Weights of a small transformer language model.
Size: 10 layers, width 256.
Training: a variant of SOAP for these matrices, 167M tokens, 5100 steps.
Each number is 128 + 32 x the weight over its row's rms, rounded and kept within 0 to 255. Layers, rows and columns count from 0. The size above them is the row's rms in percent of the matrix's.

# layer 2 MLP down (transposed), 704x256, rms 0.125, rows 232-235, columns 0-255
size [109  95 100  99]
[[113  92 146 123 159 121 151 113 171  85 135 107 126 158 130  97 125 113 167 154  95 134 129 144 142 160 106 136 170 129 150 128 143 142 104 132  63  67 108 120 106 105  66 113 151 152 125 129 112 129 139 172 123 147  61 153 144 104 157 142 138 159 143 102 146 131  94 167 105 122 154 112 135 134 108 129  97 112 134 144 115 139 139 123 149 179 115 127 104 147 131 135 119 143  91 152  98  99 103 161  95 133 162 172 109  98 112 105 158 125  97 163 146  84 110 108 140 135 140  78  93  91 136  93 143 148 139 165 111 180 126  93 125 126 139 178  68 101 158 119 173 156 115  64 156 134 135  76 151 121 156  67 106 105 154  97 119 115 180 129 116   0 123 122 116  83 166 120 138 137 153 102 145 127  99  76 171 135  95 141 163 129 110 147 143 117 161 157 114 133 156 138  79 117 107 109 153 123 137 101  86 131 161  69  60 178 142 146 143 138  96 132  93 100 105 144 191 111 158 199 136 113 122 137 185 126 145 126  99 127 126 111 123 135 120 198  85 255 131 148 129 127 137 177 123 104 114  76 114 115 120  89 158  92 109 101]
 [123 101  93 106 100 152 114 133 108  91  98 120  64 110 165 189 120 158 116 118 122  63  84 146 133 134 141  92 129 143 116 113  71 124 160 147 150 176  90 103 132 147 125  78 163  57 170  58 154 104 135 144  90 124 103 137 199 119 186 123 152 152 143 163  84 116 151 107  99 111 103  69 132  80  93 165 177 154 125  60 174 119 100 152 121 169 122 157  69 116 146 124 120 140 147 138 122 116 110 146 104 143 146 136 186 171 100 108 143 129 137 135 148  91 118 153 187 158 103 151 132  31  53 137  95 128 142 117 195  99 166 168 139 125 137 120 134 182 119 159 142 125 157 211 150  86 112 164  96 137 165 161 126 118 125 201 129  98 163 139 108 147 166 179 189 163  91 117 154 162 153 120 113  83 105 130 145 118 176 166 144 170 127 136 149 130 132 128 135 106  93 108 146  32 193  59 137  97 148 163 140 134 209 135 122 157 149 146 139 164 133 158 171 133 132 121 173 137  96 118 156  82 133 109 128 181 170 138 111 117 151  76 122 160 145 155 175  41 166 133 140 126 158 113 125 112 143 163 115 163 147 164 121 106 160 119]
 [113  99 137 106 117 101 132 145 131 192  85 119 132 125 139 126  96 129 145  81  91 111 173 123 114 155 143 115 141 143 151 171 126 137  92 117 130 164 114  95 138 131 182 144 136 153 135 150 107 101 138 133 121  90 102 166 160 108  90  87  77 144 161 134  93  75 158 123 145 140 109 180 147 133 103 121 152  84 142  97 145 152 130 130  56 111  94 106 153 122  92 118 159 197 123 117 135 195  67 111 178  62 121 156 122  65 157 109 141  99 142 116 147 146 181 117 127 139 101 116 109 188  39 122  77 105 147 171 112 149 140  63 117 142 116 158 129  15 128 120 140 117  57 152 115 154 168 173 138 124 133 189  77 175  97 160 149 127 122 118 164  12 102 115 115 137 169 142  90 123 199 131  48 148 126 111 138 186 145 107 109 100 152 128  99 162  99 122 162  85 143 112 149 134 156 123 199 147 179 163 183 139 104 111  88 144  93 125 165 136 139 102 103  90 108 140 197 133 116 193 127 168 162  86 184 150 164 102 117 124 129 183 104 152 112 100 200 139 113  97 136 113 129 134 152 167  88 111 168 132 122 127 125 115  88 111]
 [136 171 132 144  49 159 107 123  88 173  72  81 103 104  82  91 136 120  75 126 105 134 138 126  97 141 190 129 109 152 136 141 171 131 105 142 115  95 106  83 118  97 100 129 164  95 137 134 120 142  98 136 151 129 140 147 136  97 142 137 100 117 134 131 128  98 116  76 169 152  83 158 107  68  81 115 126 126  88 124 139 201 153 141 188 154  95 154 160 130  99 108 176 122  77  95 172  94  89 123 127  67 102 142 175 172  90 110 199 149 174 105 117 182 110  61 202 152 124 124  90 154 128 158 165 115 224  73 103 114 141  78 113 115 127 149 104 110 160 138  86 110  94 123 100 177 172 115 156 119 161 105 145 154 107 169  98 133 138 157 108  61 131 123 139 139  86 171  77 117 151 146  86 134 130 182 128 133 179  58 145 123 137 153 125 105 143 136 129  93 136 141 145  94 174 147 129 127 179 129  94 107 165 172 115 160 160 123 135 121 129 116 119 131 173 207 113 135  78 165 139 106  95  77  91 105  61 139 162 211 115  96 119  76 153 161 155  88 104 111 167 107 122  81 169 101 177 135  89 125  91 161  95  88  84 150]]
# layer 2 MLP gate, 704x256, rms 0.139, rows 233-236, columns 0-255
size [100  97  99 100]
[[ 90 128 125 130 128 142 150  93  93  66  76  90 122 181  86 135  90 166 141  78 129 154 100  71 160  95 151 105  91 159 109 118 112  80 118 108  29 122 135 100  68 142 105 123  82  92  84 172 100 114 132 127 107 184 105 119 126 157  54 128 129 183 117 155 132  94 129  86 123 101 117 192 164 101 150 118  82 116 213 162 146 103  97 103 153 156  70 143 124 109 181 168 180 117 104 134  45  86 143 162 163 118 168 131  81 129  93  93  88 121 139 103 145  97  64 132 154 134 191 105 106 130 120  66 151 134 179 169 121 126 127 153 154 121 139 179  92 158 175 130 111 144  92 126  68 154 120 143  72  87 139 170 142  86  80 116 116 134  95 166  84 152 122  92 140  83 125 141 138 122 103 169  55 181 122 141 147 111  94 111 141 143 111 129  74 164  81 132 146 162 174 134  82 146 157 154  98 123 126 131 126 157 126 141 103 199  86 142 172 145 156 107 156 158  66 152 119 119 127 136  83 110 133 122 105 129 126  99 142 104  73 130 138 130 167 147 146 116 108 129 153  69 111 103 100 179 126 170 124 114 128  82  76 152 142 180]
 [193  91  51 108 127 128 156 159 121 131  95 133 139 109 121 129 202  98 101  96  66  96 111  97 184 207 186 109 152 214 150 165 152 179 115 151 180 106 144 122 115 139 107 119 102 133  95 113 182 121 140 154 104 148  47 152 209  81 119 175 117 114 131 126  76 161 169 147  87 128 112  87 107 128  53 117 189 146 154 183 151 123 129 119 104 170 128 142 162  94 128 156 127 162 100 130  51 116  74 137 137  74 118 138 143 124 155 108 135  89 143  76 126  88 144 127  70 101 129  84 121 162 157 114 149 173 120 139 163 112 135 127 101 160 153 117 118 114 105 181 133 115 120 149 146 122 139 167 205 155  93 149 145 139 118 101 113  80  65 127 127 138  52  97 104 152 111 128 123 159 141 125  96 152  89  92 124 137  90  82 132 172 144 166 156  91 110 101 116 156 179 129 135 193 117 116  91 204 141  65 217 144 143 120 135 115 116 124 137 121 105 163 119 144  93  54  65 102 162 136 128 120  82 111 126 133 136  75 118 129 114 156 132 110 119 117 126 116 143 159 133 137 133  86 153 182 126 100 152 165 165  95 116 114 116 111]
 [ 93 203 134 117 135 163 114 145 170 124 140 106  97 114 137 165 116 102  93  53 119 118 149 115 140 166 132 107 109 168 107  92 159  94 154 188 131 150  79 207 111 107 108  50 118 139  79 145 132 167 178  90 136 179  59 104 120  98 171 142 179 109 110 129 108 133  92 148 102 110 152 124  91  86 146  59 157 132 103 153  84  87 109 114 101 147  59 139 130 151  75  75 158 119 184 173  94  89 136 157 107  70  94 115 157 144 131 123 112 119 133 194  90 123 135 137 115 150 117 101 164  89 174 143 116 125 133  59 203  77 173 147 141 116 115 204  70 128 142  90  66 147  68 134  80  67 166 184 149  62 120 168 100 125 124 158  91  82 147 133 141 148 109 178 169 137 128 147 110 174 124 144 130 103 166 128  78 124  92 121 131 129 194 160 159 117 171  77 135 124 152 138 168  98 135 101  89 136 122 137 124 110 162 135  96 182 135 187 152 115 102 134 117 165 147 150 107 114 110 103 121 157 131 128  95 122 110 125 132 132  46 134 145 159 131  83 140 141 126  99 129 132 134 185  94 122 122 182  87  82 149 124 138 153 130 148]
 [153 156 103 119  99 183 141 102 103 110  93 143 105 146 126 108 133 144 131 150 135 136 116  79 174 145 163 112 137 206 121 124 128 167 163 126 109  95 140 158 121 176 120 169  96  91 120  86 161 188 123 144 112 129 128 135 181 131 101  70  82 133 130 125 136  95 123 107  95 148 177 123 108 159 130 139 131 145 136 170  81  91 117 144  51 114  98  76 142 128 139 180 169 120  87 124 201 124 106  62 106  97 107 144 137 154 137 106 137  12 146 103 124  74 151 130 139 150 222 148 145 157 142 125 137  86 151  90 176 183 115 114 197 166 143 130 125 149 159 179 125 112  83  51  78 112 117 110 173  52 126 107 158 154 195 122 206 124 112 125 129 141 159 149 157 102 116  91  89 166 187 171  79 161 132 139 101 124 104 157 120 134 106 134 203  98 131  89 161 212 124 144 153  98 177 129 135 183 102 168 104 137 129 114 157 195  81 168 131 109 161  80 105 143 148  68 159 144  92 118 105 108 135 120 134 171 141 115 120  97 130 120 176 165 171 132  99 131  99 118 122 124 122 121 114 146 110 124  95 107 106 163 108 140  86 170]]
# layer 2 MLP up, 704x256, rms 0.135, rows 233-236, columns 0-255
size [ 92 105  93 100]
[[129 156 127 196 128 198 134 136 107 127 139 131 124 188 136 156 157 139  97  98 170 124 152 147 176 168  80 101 148 146 116 102 157  72 124 112 107 189  98 133 108 169 149 152  77  95 141 165 143 145 122 141 114  72 132 128 126 128 128  71 131 124 129  99 127 131 186 124 199  85  95 154 108 153  96 135  94 113 115  60 150 183 117 125 106 148 156 140 137 151  80 108 115 139 117 101 192 174 121 129 100  83 119  85 193 132  97  50 181 123 125 161 102  97  85 153 107 106 100 136 118  48  87 149 103 156 166 144 156 136 121 201 109  82 170  85 112 150 105 133 120 136 108 178 109  90  93 113 169 149 104 138 142 109 189 103  76 128 141 134 149  84 152 178 137 115 101  50 240 137 112  69 102 159 172 136 114 171 157 162 129 136 104 162 135  59 131 139 126 100 103 148 146 120 166 114  89 124 120 151  93 102 114 135 170 177 126 101 121  95 141 102 134  56 150 184  60 124  92 133 152  85 144 126 121 104 173 162 132 115 155 160 108 167 163 107 122 117 117 126  86  95 111  70 174  73 134 127 117 125 116 182 141 151 160 102]
 [118  95 100  89 128 114 115 137 153 159 158 134 169 195 168 103 137 118  79 141  98  89 131 136 145 147 127 130  80 122 116 146 140 121  94 102 102 153 147 166 116 137 135 187 101 179 134 104 126  98 154 106 134  83 165 127  80 174  72  83  95 145  90 146 146 120 112  86 183 124 146 111  98 134 133 126 130 109 151  85 115 152 102 148  88 164 120 150 141 102  89  99 140 149 125 103 212 129 102 114 127  67 155 138 142 121 111 106  96 100 130 179 154 180 190 115 103 125 118 126 164 169  77  88  76  34 172 159 147 113 129 102  74 129  86  96 130 106 121 148 152 107  75 131  80 187 184  75 119  88 133 137 130 131 121 108 132 137 127  81 175  90 130  98  71 136 126 140 165 160 164  61 112 129 174 128 118 114 128 144 138  60 150 104  89 123 103 169 138 100 148 149 165 113 101  99 215 125 110 116 136 100  61 147  57 100 154 199 110 126 116 124 113  87 146 203 171 109 170 147 134 190 161 108 155 134 145 116 105 186 187  88  91 139 125 148 136 126 106  79 127 200 141 115 166  82  91  88 154 168 134 115 121 105  51 121]
 [127 119 130 140 141 141 127  76 108 144  94 148  63 164 146 107 110 120 165 110 133 192 121 123 112 110 158  95 119 108 165  78 106  97 166 109 189 132 109 125 111 116  95 130 124 142 144 151 123  86 157  94 172 141 148 119 121 136 133 113 123  95 114 159 130 134 146 121 106  88 164 176 167 145 134 170 130 180  50 136 149 147 167 102 165 153 179 195 161 101 156 132 131 158 122  75 154  78 127 127 108 136  98 149 161  86 140 147 174  99 158 126  78 156  87 107 165 134 105  78 183 161 140 225 129  77 125 144 101  91  96 129  87 131 205 147 166 164 129  73 154 148  93 180 123 106 146 153 116 161 141  62 130  98 157 130  54 134 155  92 173 198 143 115 114 137 104 143  99  93 151 166 132  60 175 194 117 121 130 117 126 139 117 175  88 134  98 122 104 104 180  92 115 173 151 194  96 105 122 162 134 102 143 161 128 102 183 123 102 130 153  98 153 115 124 163 129 136 123 123 131  68 150 141 121 154  36  97 148 201  76 154 130  85 111 172 152 134 106 153 152  94 178  72  85 143 136 161 159  92 120 150 102 181 182  95]
 [124 140 174 138  95 110 158  72  84  66 125 103 124 117  67  71 123  95 137 112 202 169 113 116 142 144 137 109 119 167 121 150 171 163  48 159  73 138 142  80 118 165 141 115 114 107 138 170  61  47 188 191 157 119 158 117 145 105  79 140 110 134  49 121  94  98  99  78 140 145 117 137 151  66 143  54 118 156  79 114 161 140 198  78 141  80 172 180 111 118 123 149 102 135 108  86 128 116  93 164 196 147 102 130 122 100  98 147 145 113 150 155  80 186 124 144 105 125 164 174 148 171  89 124 118 129  88 149 127 184 155 207 142 131 148 137 166 146 182  69 135 128 113 132  94  94 115 151 118 143 138  41 151 135  67 134 104 146  88 102  97  99 134 149 148 143 140  81 141  84  76 115 146 105 141 127 167 112  99 133 104 129 106 126 125 164 106 158 136 160  42 114 145 131 187 151 110 135  99 146 120 170 132 130 191  81 131 133 127 110  98 108  98 155 126 105 103 138 102 109 119 102 160 149  89 159 109 195 134  85 132 106 112  65 129 136 164  91 131 170  94 142 146 115 127 112 119 155 120 155  98 121  87 140 140 113]]